{"rope_fraction": 1.0, "init": "uniform", "learning_rate": 0.00285, "train_tokens": 113900000}
Each number is 500 + 50 x the weight over its row's rms, rounded and kept within 0 to 999. Layers, rows and columns count from 0. Numbers have three digits each. The size before them is the row's rms in percent of the matrix's.

# k: layer 3 attention key, 64x64, rms 0.207, rows 42-63, columns 0-63
# q: layer 3 attention query, 64x64, rms 0.208, rows 43-63, columns 0-63
# v: layer 3 attention value, 64x64, rms 0.204, rows 32-56, columns 0-63
# o: layer 3 attention output (transposed), 64x64, rms 0.211, rows 32-56, columns 0-63
k42 182:570426505449424422528462423570484398503580507550449511547554573490421532433440489480451486496493529409502577491482499500429516552476533482551552470435485481446532576484547462410497440590507480
q43 106:496420527507548495591431574463511452483568579543442541564527534467450601479436405441516520564535525475538521399476437445505474458458581392486554516464499458497525518493570485468429454542476474
k43 073:416563561415365546396421497582556490509532535595491531576470547543474517395448488568477506498478558497470455520461512512503418553461515511520542525432518451522530509507533411495443504477490450
q44 090:500448520490552460443469475414612446593513438516588402511494575509500519454487528536474515579549569518491513573509451426522488444458479627570433534523516561503512552473520501488590484433471523
k44 087:545502510578513501469563487518469476510476433517507545604388478531543430550427469480569566471475478462490435573460529561421434537531545505464460451491405435453410439519549473483418459412512519
q45 092:549433508517431460444614454523443574537486452485416534461499523541539611518570424510449562503469516467520450520397542500469498553546508543503354526538558534442509468484488514478494495527438587
k45 096:538553569529465507540595415475453472607466594466503437550483562516473488529405521506494536543464530502497500442531423477541485540485486557519483396473606495484552405421580475517538538417489522
q46 100:455456449421475425479576519544522483559433511391496459499615468525556582545467413562540496558466457533570458420437465440454478495474507495503473589552520509505506395541561530439489511519445505
k46 086:591430435489408539558538458555570525507569521539578486513446592431530478487476510458501509577508548579551518503564519532557456555532499341438503491481477512483469399463582496473481520482479512
q47 087:519486584524618588421406576519543495487555490588550596545561496461433442484494463475558442529520496479455445525601480438516546469451481412455549468495542507478488467453448513563508476572521517
k47 081:362493523531556541475445499503495489453505550499530516542443434438508509578550595488421544464572533467483472570442474547516468527508506547560471570403441576577551536583472480498408479445524541
q48 069:480473460502563503453481630542544455508415513534483524532461491481380466555547488472499511604493499529556508474497465542453439490412582472566486484614437620473494483449537508473438516512588496
k48 094:462461437438436565510513517470477530496461525485538402516541522479528494515446443465538422496515460514444544468579572443487542392541456435488556531372454485527493492507381419525483487510579597
q49 110:439496446496546555572432542525520494434581505486486500476459510417453431501424564430635432475434529537486501444454453538500447454565493490522558459456447486548558521564459500537496438570610503
k49 101:438516494566510495498466591393476501460545499466520492542570365454489530459538439504567469385505510420495484526616509467556540476491450453557543550544478547501496552529406457529543541566480443
q50 073:464578509547461583465520538488480498549463594492433514469429456421523500491479578466449547397569485529515542435404520563507393478466586445476521482485505465429483503483593424531594510493525522
k50 083:432544470391501451523509456420500514495461567557516535445598427545491493470444453509468534639586431584512440524519596499512567484475535522483528502544489566541509526426443524512484491593471470
q51 077:538583498473470512510494480567524558597439551452500494548592471449488475515564486480489538490553462600537488418535461564499532471489485436490493455568604451498529449500551418349481518510508405
k51 090:482430487504445486542450496481457468529467441555511443411508534520477474417492504514491460504564394614488609452539647546515562525567537460467575493481466564537454483470425513525507525550446551
q52 070:530540543518509551524474462396414457525467467433543382484519522551521421543506520454452603485551585500414551554449515550525477474602482548506451438502538487497556579478496424477558493444454558
k52 079:559483504524543398638578488458436421568501494555421536489546548531418456469472481470536565504559465551501473475507563458539540459423608565498499453539453499398440510475494537448536507477487510
q53 082:451491379509500482492547494523450470484514513388535412479591476562510490539495384426492461557569555512542446516468660495506475524458473508505471574521486537547477520479488514562562541472499598
k53 083:530426473477514434605581489437496496470456524475436472581570574414500478458489491491548559540475574504496593484484380444538528456507482437470479427624469456435509555498500516475496474518585498
q54 087:580515509456559488451511411515531579439427482620501522517465509511505507490432528565417525557485546449549477624545479492500490385408485504505575505544416512535506562497515442447468528417521500
k54 092:542483496467491463540494582487544524462453453466455445528463503528555531569537488574568460457489430473423626490402406459397548494537434465508461513555555447545479528414560559459486455507498574
q55 094:536435509545489413573546418568564476521528479435472502446371515539499490475424599521476480460488591504552476473431399528441428438552455553523495491487483491605522565524570544509495524526485492
k55 088:607565591541490529413584528527563499522437496543505486515513420559564523443578414573538547475469521402542543504534473479492606530535477458481488457561581465461462515469520502482458390483489501
q56 102:485524432537397489453592478547527537606568417481482573528449523480523568469514470422444547439434494554478462464490612483480518601491542440549413476482595509471465505484530509546470557462485478
k56 091:494527537480513425420530420564494487524409535497574476475546516575448452519425540549457455654463505509505604553602561544457491535494546554520569508525532525507559555495492560479501489562506429
q57 106:498541549539378475488509490528510515567410554487444442505410517536526481489560554637438526437585470514607585460497496520450514498412510542467469534531583503513461440555516464472439506457485455
k57 085:553497485529440517427483427512502494504488516548501505330525520525529490480567427483413529498533410530510397477386548481385533488569502460412510489465562545519521465486533554463471508549507438
q58 088:449504491491577596510436623412510449604498456581564522523473477511458509561588458462483567602517480461452538529519590470531499612488499494473512412476561491449506468481517487459463469464461480
k58 083:531546498527489401507409546620404540510470395456514529564522517454467449500505528557502505485572470608457554488498472523526541440445588475501528562430393495467432468527465512468486554462565500
q59 097:594548479441454528518443443554476508449534423559516459448569504497517550501483510462519620430396464467539505510553466454582543508474413563475498505487468428479479523557443511471496369427434515
k59 096:520473582533488455558434558522574535493489481441411586562440456522474457542578554571492465487532486459515566547475499513390529454532400514547465496527475499523524530497599520549547644491485452
q60 087:484518481489522505538483535494447461443432617631475498466426467486465462467550597485502486528542582437504493594438501556495515505473476539492488468505473588494574630446439399471533475493498437
k60 100:506578524532499458493463591370362498526501431486453434500575494479497489555493458464520467429470436465497617430441467416442576443548477544515567475504495487497456460499437506540514488470564498
q61 063:518497534550539496481469463585534541507478543509459447603541507540486497507512399504518498531575396515527429503494549513498505520328478468465535525532503456558437483476408384521560487423441452
k61 081:472535528571424515487474596456500489419394459436446501536487549439592491503564559585434523433509446536467552473419402462485574450573399449444510495514440514528517499503492563464500507489504474
q62 079:530516590537569534534502505460529442431458590546463600515509480536483417473530563481530531476625561475500536576554391502563459458590507541485525483504455511431527558453532537510532462588434510
k62 087:450533558474542608495494469545518491539561516527530518545454414525495516455466471399472549521481471462506403491444574504546497468515541606517480462401515495497442435502468411583471424451599579
q63 088:592462527553508514557395451511540516503580399505455471575558571516480494476509439378512569476500549564486453533563502498558501505561416591462424452487580494492506509525492490439476428542451538
k63 099:451563660635446509526519461502477442585421471479465492547407486540454481440520533541537535446505423461492533513476466513537519494514460571596501441516459495521469502483503453540558570410528495
v32 103:530471532541495465447563441424550530456533473457450462466553447545616541486519441520471481393485422530452515512463562497489538496478556441485444619497501480557381438532553524525467522401451451
o32 106:486522468494454517493527473424508522506551504437449608544524577480642486447599460489467541476559492570468552409502502530452432541520523492508381496461613482418529428508480495536517540455459505
v33 099:593485459456514474560464506541439447540468507520510477545522523570405449487518514424541585599492496474417503528564489500515512520470427573576535411491492609448517580431451453488533407536527551
o33 098:460433532494615388499524504552513486438492455540531468474486437521426530488483565550559463524402537409517426522441520526506549480438455549424554437521438479605496539556572534412514505476521502
v34 116:572423427435536417477513531483412480460547492519547436560565476505475564535445529589525399577446372509492571518479463534508512496402548523459526463484516562528555503526540497488432503510541579
o34 125:487447535495553469523468469478478497473496445382461413492506505504474571518517496461482423418569530551457604492532580557626508513441474526448581420525524462462447444514455531409564512472524425
v35 090:436449574555527570458503542552493484445585530471512530512520449414548568548524479494522558410540437499479455533454452445497542471506489397467489573530487456545522444605532530593466575436409471
o35 091:583492496461490535524517514560451490493561518532456480419520499512598502468532382477387531544508467625522632471551535497471472527549603483462450544465553520446554468497467430510493524439439478
v36 089:422513485572577503538458486562538506582430509488501552545475521519412385537455542416436516455472580513560480523477542381510547480558397474547541484524432496424529521469471556500495459551461560
o36 098:470494484536553561514590463575518502562436471572526502459555497515386589425475538528496517582381525499556430503509469488498580447451560406456512543528473458569529596493558539495450507475478472
v37 098:472523585477493516584520522481593445524472546509463489528453477537511446545524619521526528534462510465380536436547448558458567474556465534578448388486517476442528512509573516530561499593567566
o37 097:550500525504528538446561616588478476450542569548569474504486446486552522483543593448595405511501503489444461503487537561455532481465556428506565514455417539505498504591560531557541557531589555
v38 095:480471464515490510464554571470536486438583472481524511461449482419507531505468397538476524529504542515521436500442487551462443509455559491390533578591602394507478425579513466504417497473436411
o38 098:527493435457494480527457492457484527552495506521511529522544569485452519588433389403407524485556472554465600535481506511488442537541540573571459495487592556394506440511469424536434441582495515
v39 100:458464507486479527389567538586505497429581502535528499486421474438555539514522485571499438554536552538502524541527476435492471518481566461461507625526555508574418443530463457529415447403492417
o39 102:587485493461473550549443486440539546557499553446458500492556478415586488517445425407438580487543537514491560492518545484524455421535459559550411485459593516498517407478509471515424391510451477
v40 123:444576528441505507523534518492580486546448517459438472489541450626581515457558536436499450469620456496501503485466539498442473520508546469597459534467559439478385535434562521541544584537549504
o40 119:467569513449456496430577514450576523527475541428484496523488432575583441496590530515556483440466464522463460483479570506418485496534466432557472580495492477503428480490561517613449602470474599
v41 109:500443484515529460531522470373496463552471506472412524456591517519486493526514455445434545398594386520444470501490508512475510436536468449558437564550458416451490505486572526596524545504513587
o41 105:437507502500497462485610498526517436482478459545510532494459554533556553487573488540467498441446458590505576475486477562422529591464594410494386551556535481502526438527499503508525652476471499
v42 100:395494536462548524573468548441533501582488499484487563545454514453463448488455488427510606580446626510520417506490500449463491444535466503511522478553493425436562555634516509509514527552541552
o42 101:557482486499615472492547506597404495550492497565541426547493485502331472532481520489508510552428443540514502552511493558466557569508566394540535524481484535507511587559551527546449517558470482
v43 108:606526518520450424527530369509466522468427467497455484438470506593523526487475594470434371461530449471553542459530510534550452496500473510544496371432454536551477495456504491430535482453544499
o43 104:432533555484379519442473449511568495478469534445494587514472433530554514483562603546562455462546576441459367500527427441507397470478440473472489475518467442513500471427534543487543484536537493
v44 123:497480529540454457504546513432570479547497531495461492490511475551612504532507519483485493489531438497385481510498457634417482523547575527532443479428492482423414456373560553574470566517554540
o44 123:497525524523441483451566607424571464502517570465532533520480544575632534540521528512607499482510487589443521511407547520465510537513566464549472467437524511460485417539501586578543557495551542
v45 105:432503525486488566497476536538548544474485559567620527560520469445524543479556505577569455515426513469613487454565509424506559429474483423464473531586504537611518455597518495497460563470460495
o45 097:604522512499454585547524490490357467548588497515424472506534433438556479456482421462476524485483494508533542424576517496549502479587503486479562567547533600408483529488495413505520448481454446
v46 111:516584480504470460525541476510509526487524496483542472517558485561570524504502526641507380436425445535490576510429569524551546543463545522399390478465478582555505439511557524432512448460451479
o46 108:492518454540485557528493485414511521513539457430488516558512611475642459364563558475534475496568557496475485437500497555558444441511473508452494523486497520398470472490411463474592436493537458
v47 099:429519512529565515546535481477484544492450542478499513550513484515583487475458441443533546473592514578631426505461553396484506456446491426454544617477438443486485462524519491536437580481401471
o47 099:504515479523450442593582414471448541581470485481413500531531545557507474451512488479425554535460502620561550444532518426458513530533554444548478560499570478443477541431525483564450533493374498
v48 094:455455536484512490460472543483504503539507508534434511498411506495467456535482496422493557541556485507442453484473436470468579529572566539680592415452498440390498495485501551584530526509577535
o48 094:458499541495485499391525530605555455447468558528535456498521432560424512574471474494525544524500498518475489566538613472459558482461576468570482474464476413631484546520545595561429529517523518
v49 096:606557505490447476491493448474592521501526434503498577499461554524507419486545602528480530550402533464364561460517522595507521527499489543505470390508496553520533555484502483444585431480527563
o49 093:482506551493545554419464549509484489449544483528587516554424503412487458506543591501573418542517541402473369457486424508521465494518450532454531455460468546510541467597512534492574429528589496
v50 118:401592513497570464523541685493424480499508514507545487542556477515475502546425455469589469549474415524464506511535482484536455581443610481569498471485505585511443438520519510522457493502511466
o50 120:521496438531517406439520495461551505523422402486492468503596443551488469437443496501500506498549473559495615558594621544498518428508464552500568535450461469510369490549524551499517453474501465
v51 086:500446518508501507505507539441427540479534505580440517516564454437521585465484389474551488516548440516578388518439502538469418463435540481416507503523479395462492416562516548545426557538434535
o51 087:452482462506454446545501480471484468513520465498466475508519506553466534652481407491454524510507446632473578533508582468446488609544537477529470497478539536376487493386432468502527543497428483
v52 094:531495482513436556459443455479552521532472423490530496497420551477444516513515519455430469574525585455516462507490513558448405571530455539528453416527528504495444619396406467416562499522586498
o52 095:483550565473497522458422514476543494492500530505570549516452478509382474585411535579572520485452513384502371579406429516512510547527422495491554497511479524579564473491529514499442461512553518
v53 102:471590563519545534519478567594578457565496567455539548506399497535437426558511558392486525492493491490482464478458405515516476611513478481581448430522572464437542545484533540548523490503550456
o53 098:554501533456540535444576540566563491481446502594577474437542452572433507465510529528543520518491519493539453562504525513479470450519562513549611597413372483541506508588586510477474444507523556
v54 095:515489561473440526493529448451605454603478500456485499464476485539560488467547595453428494486548497482411474515448508583419534519583458461549389469494513444461451585490569525537514539491567593
o54 099:502566571446517556424549568515515507508579567481568506525431495503582499537590537544597475475443516529459458480380457583469461562518549403530455532505494560496570454532548526546523573488545537
v55 111:476509596562470524495539544466595529484524574484462529450487456482628500500528517497465508393518445536478497519478467579460493521513565461509476579452549429490422426517603561591482589452463454
o55 117:535538490478418539458554563444507510511546555468475528496503537542640478515561458459509520509592456632480557468486518464426438514550589484596430534421542519428517435500489525581527520518487534
v56 112:432561470510584511541502557510437507561487562487509527512583465575539493449486419515614567596638491550538486510522567418492528498450534458529540578482517544457498504520512519534492526507386437
o56 112:503479470558518376549596443463470579556483404482425439525483495556537447452529488438461507549440510524568525502530630483463558501505513544552473538548516480486405546507520451524432532427420502